Part of a small language model's weights.
Size: 10 layers, width 192, 6 heads of 32, MLP 768 squared ReLU, vocabulary 4096.
Training: a variant of Muon for these matrices, 135M tokens.
Each number is 500 + 40 x the weight over its row's rms, rounded and kept within 0 to 999. Layers, rows and columns count from 0. Numbers have three digits each. The size before them is the row's rms in percent of the matrix's.

# layer 4 attention value, 192x192, rms 0.0902, rows 34-62, columns 48-95
099:492534442511560494530482505544506468503493485513499514446472457566478497438504479527510528435474511480452563501491432478527383519375459438516499
092:487562494543527558550512508527504542536560417490502462458564493479521506563516520562615525527483479520512561403514491495478550495433563471510504
094:503543523489545485481575431541511488437517459574426503518427435495526492519575496555455536504487497461556423479461499565539511505431490526444455
099:481440525556504527567556467517569460512447547538528440515618531538472490468521549497502483456525503509480528509538505476578552507496464412424557
094:474521575490475520455474545463513450481512455544555405578582475480493496482512480502484530472545505530463512543450511488492556543550506540421500
099:473469472519508516420559556504500507451427523436494480513473562507505481518483546560549442501429490471540516427544498475465423504501544584535486
096:546506519455481463526531425508476494520477443405526547510553486512493495459509494493612499518542473479488466522540444513480440445510610538507454
091:394533461496458536544552446471453537464437548494559549498428506491455493508536506423542467490456547514448547532445479508507506537486522522438517
093:526536447493557455487523498501501492514557526482529471476568505558487547533531560451504502576492471447529480472462394460537505484502455513520513
098:517407486484596565516546493453552522481503512509459531516546498463541465582493492549456473499516494507432605417488420508512502488507495460493516
098:427529522503517512507543478499456478491542539498419431509511541529451505459500511505466526522534525427409451467568526530486456498495491398483502
101:481488525561483476468552488511524533454523561512483581533487497476471426491512462494510502539500538575483502518446522518464447492464594526553545
099:569529532536483528542505434525554521434510554462504508535474407486486479494491493478468526598565521534470464481560496464468406480514441507445506
091:432511502478460536424504543517482489460568503512473463533533461503503468480524511472478445447430557443499486500533492502532470490509444431419537
094:451467546483516513533521468524477500503510485533482451548543442450505554470453480509486490526495491477490544463625501467474494545470534504434491
104:476458451522516480559444484509477492507499492532585436524450556415420492491430556528489536509536558458533510517479414483564512490520508476523479
093:502511456490548509524558494472478462468485412525551526461443426486547510474488583536490499521471515562480523586517437537521543453539531550476492
096:517531541478504503407476464470546507494518517470521492529498531588487549572431510496502512494556425493578451546455560490494503553510493512364462
101:501485474523459517463511509560548478534545485534471539513480538529468427463515472478537495465489559564463512502441495531495405505525490524489538
098:514558485502437495569462535503478512463562510485488511488526500519497477453493483522510504514541467493455538538497496482515519533415566501508560
102:499526542551483555541548473452476442477482482507488535463417483521505507494490467477517478564504534537477520494567448527481484537497575449528528
097:559503438525460523573486504492478552449519569460509468509502520576480508467453528509508481453456492498479510629548561477529471484536467447509507
096:506531569553461454481460547474583463605497492532524490485468474481507508597481537517538473481524488569497521576501496513481533509436501481492438
096:475490513547533478435600433527513440468541493451505492548504496467529423559539453486511510485434454482476532445501420526454459480491506470407538
096:494539471546445541478533475496523407527444536470376428465469491504516477462451545447503485493511531429486462469508500531488521516506468522499489
092:474536450453554513559482510548519526453485518477532482461529475509417545500560518459526556464505507505559469520518607467544439514548493499511452
098:509479505530472486523481517492492545454504557524433497523479514509508568579523457563572550501510515549440449520446515494474506493625498428468562
098:429535504509541451442439541542533503413484498556491479467484531491565523523463460480529500452460496567507528461552474460487506470547534420460476
098:501467568457526549472551531493504460528525440511486494486520418545502538529510519480486486510407569450480487495489544459515517437438486459537455
# layer 4 attention output (transposed), 192x192, rms 0.655, rows 34-61, columns 48-95
095:489458453475540556567552572562511567409478564451508445533564463521519499467513503549449510520434488481541485523569555532529529459524451494556550
092:511494509488503526464491568527470591489497475520414533547430503503448479430538437424537436467502560460461522575494493459474486580558470539498550
094:444502497534521499533450511570507505497457535514535521442523568495501478491478486542490534504472506475490509475491535457543540437543513422407461
100:428471507495551514468534520522482518520498513516519515549436558463564563548487420537593496501514486543544446512444563458471533559457482457493566
096:406506478538571481475485510485583496435520494530509452454489489526516529490512449507501477496553499445529489471519472513514419521454474506514513
096:495574503512495510546518476522536476568556471498567516481452532497552505538481570471451456498462565525432481512486474561483542514532465532475522
096:485486504559504480535514554454484505438572575519475548478549517468522464501468545547495503521513486511536521585456493478432474521503409565502511
092:574511549468554516501431498490471505547508401484524503502537545436503561381466501528477511500468462497485533492485473452523535420476394463561535
096:563532469590417481512563474483487540471477542476527522467482474511548500476466483488446499534552539519487481560506486537463491486503487536475481
095:448559492469542471597546526571430534476433488480522492540500512512504441437471453416537602499509483527497460525501506570459491450479514492519465
094:485502481542527509462564499559565462457417511531442471496496503486553460524525475568501489494543522551506499527464533475584527423499427481533495
099:540504425406508474529518530465457491518425513536527510364511499528504516513517498424504528512443499555504513488511427467510531479452457526500490
092:464563442512506570463487569500525513512409484485528480463467552539456568514516489407528543443499469517492511532491447509578442471504538548501475
094:548522488509446496456541450549539483548465525477525478531507539467458466557481498597538524572524510558524544579528483500437501452480539574539478
095:531511530553489546430501484484536509474470536505597515594500478511549412478513463480531494487477424555536484539376531518560440554477492525470485
098:564516494445519518484420525482494455431456518510454504527525446472529545550498454525553460505501482552488511469456506551522445506503423503518592
092:486510575477466521514430540548601535588369576471427528462459457433473487491444544522492501501524496472539512490452502481470443501486462419505520
094:467549492431510566504566530489472429443473587522569535520524477517506492452507466493471538493461527446465519492496556478582454469493537516462498
101:508553515484496495502519492411457489479451474485558544426497443540423549506459520487541511533575486516476480484543542499484552465516533509559514
095:507482495545541594503497478436480442623538448510535505410501518501506503517506512536518524455466483504539454437534543600528550535477459560536524
100:464470460416550457477514472526504487546487524481496451618466585411520467515475571508547446521576514515505483443427552468477555433499486535522492
099:536515531473505490517511549503479463510415505485490488524465563423524466567493522473472482558504505539462554467436488570434515482453535503503521
096:465480479479419493543451495491519534554457504492510518548467453528572467469513499521447488529509523537480486505545471529499467416499557459492471
095:545509531470436576540495544531496550516529510517513508411503471462466476468517570544419504541568485501506483517481486485479510560551500516509553
096:528477514554562513496456448473543569532501481496561526482454516461528550552530426566535536493457511507509507472441484437482507546511497506494497
093:528455499503471409533544430517503530494450545515476493498508527522433505491484525556493471500543486563453494559551444501499487450453498522499517
099:495492500500557475485561527515526480475471550490538519439450447467461440525472485515455561504470532580564539526543467516504482512473525511498421
097:516484498520549469519485437507454482517414508461505482493555523555467493508470481516522477534404535535459474475395502550464430522510518488503567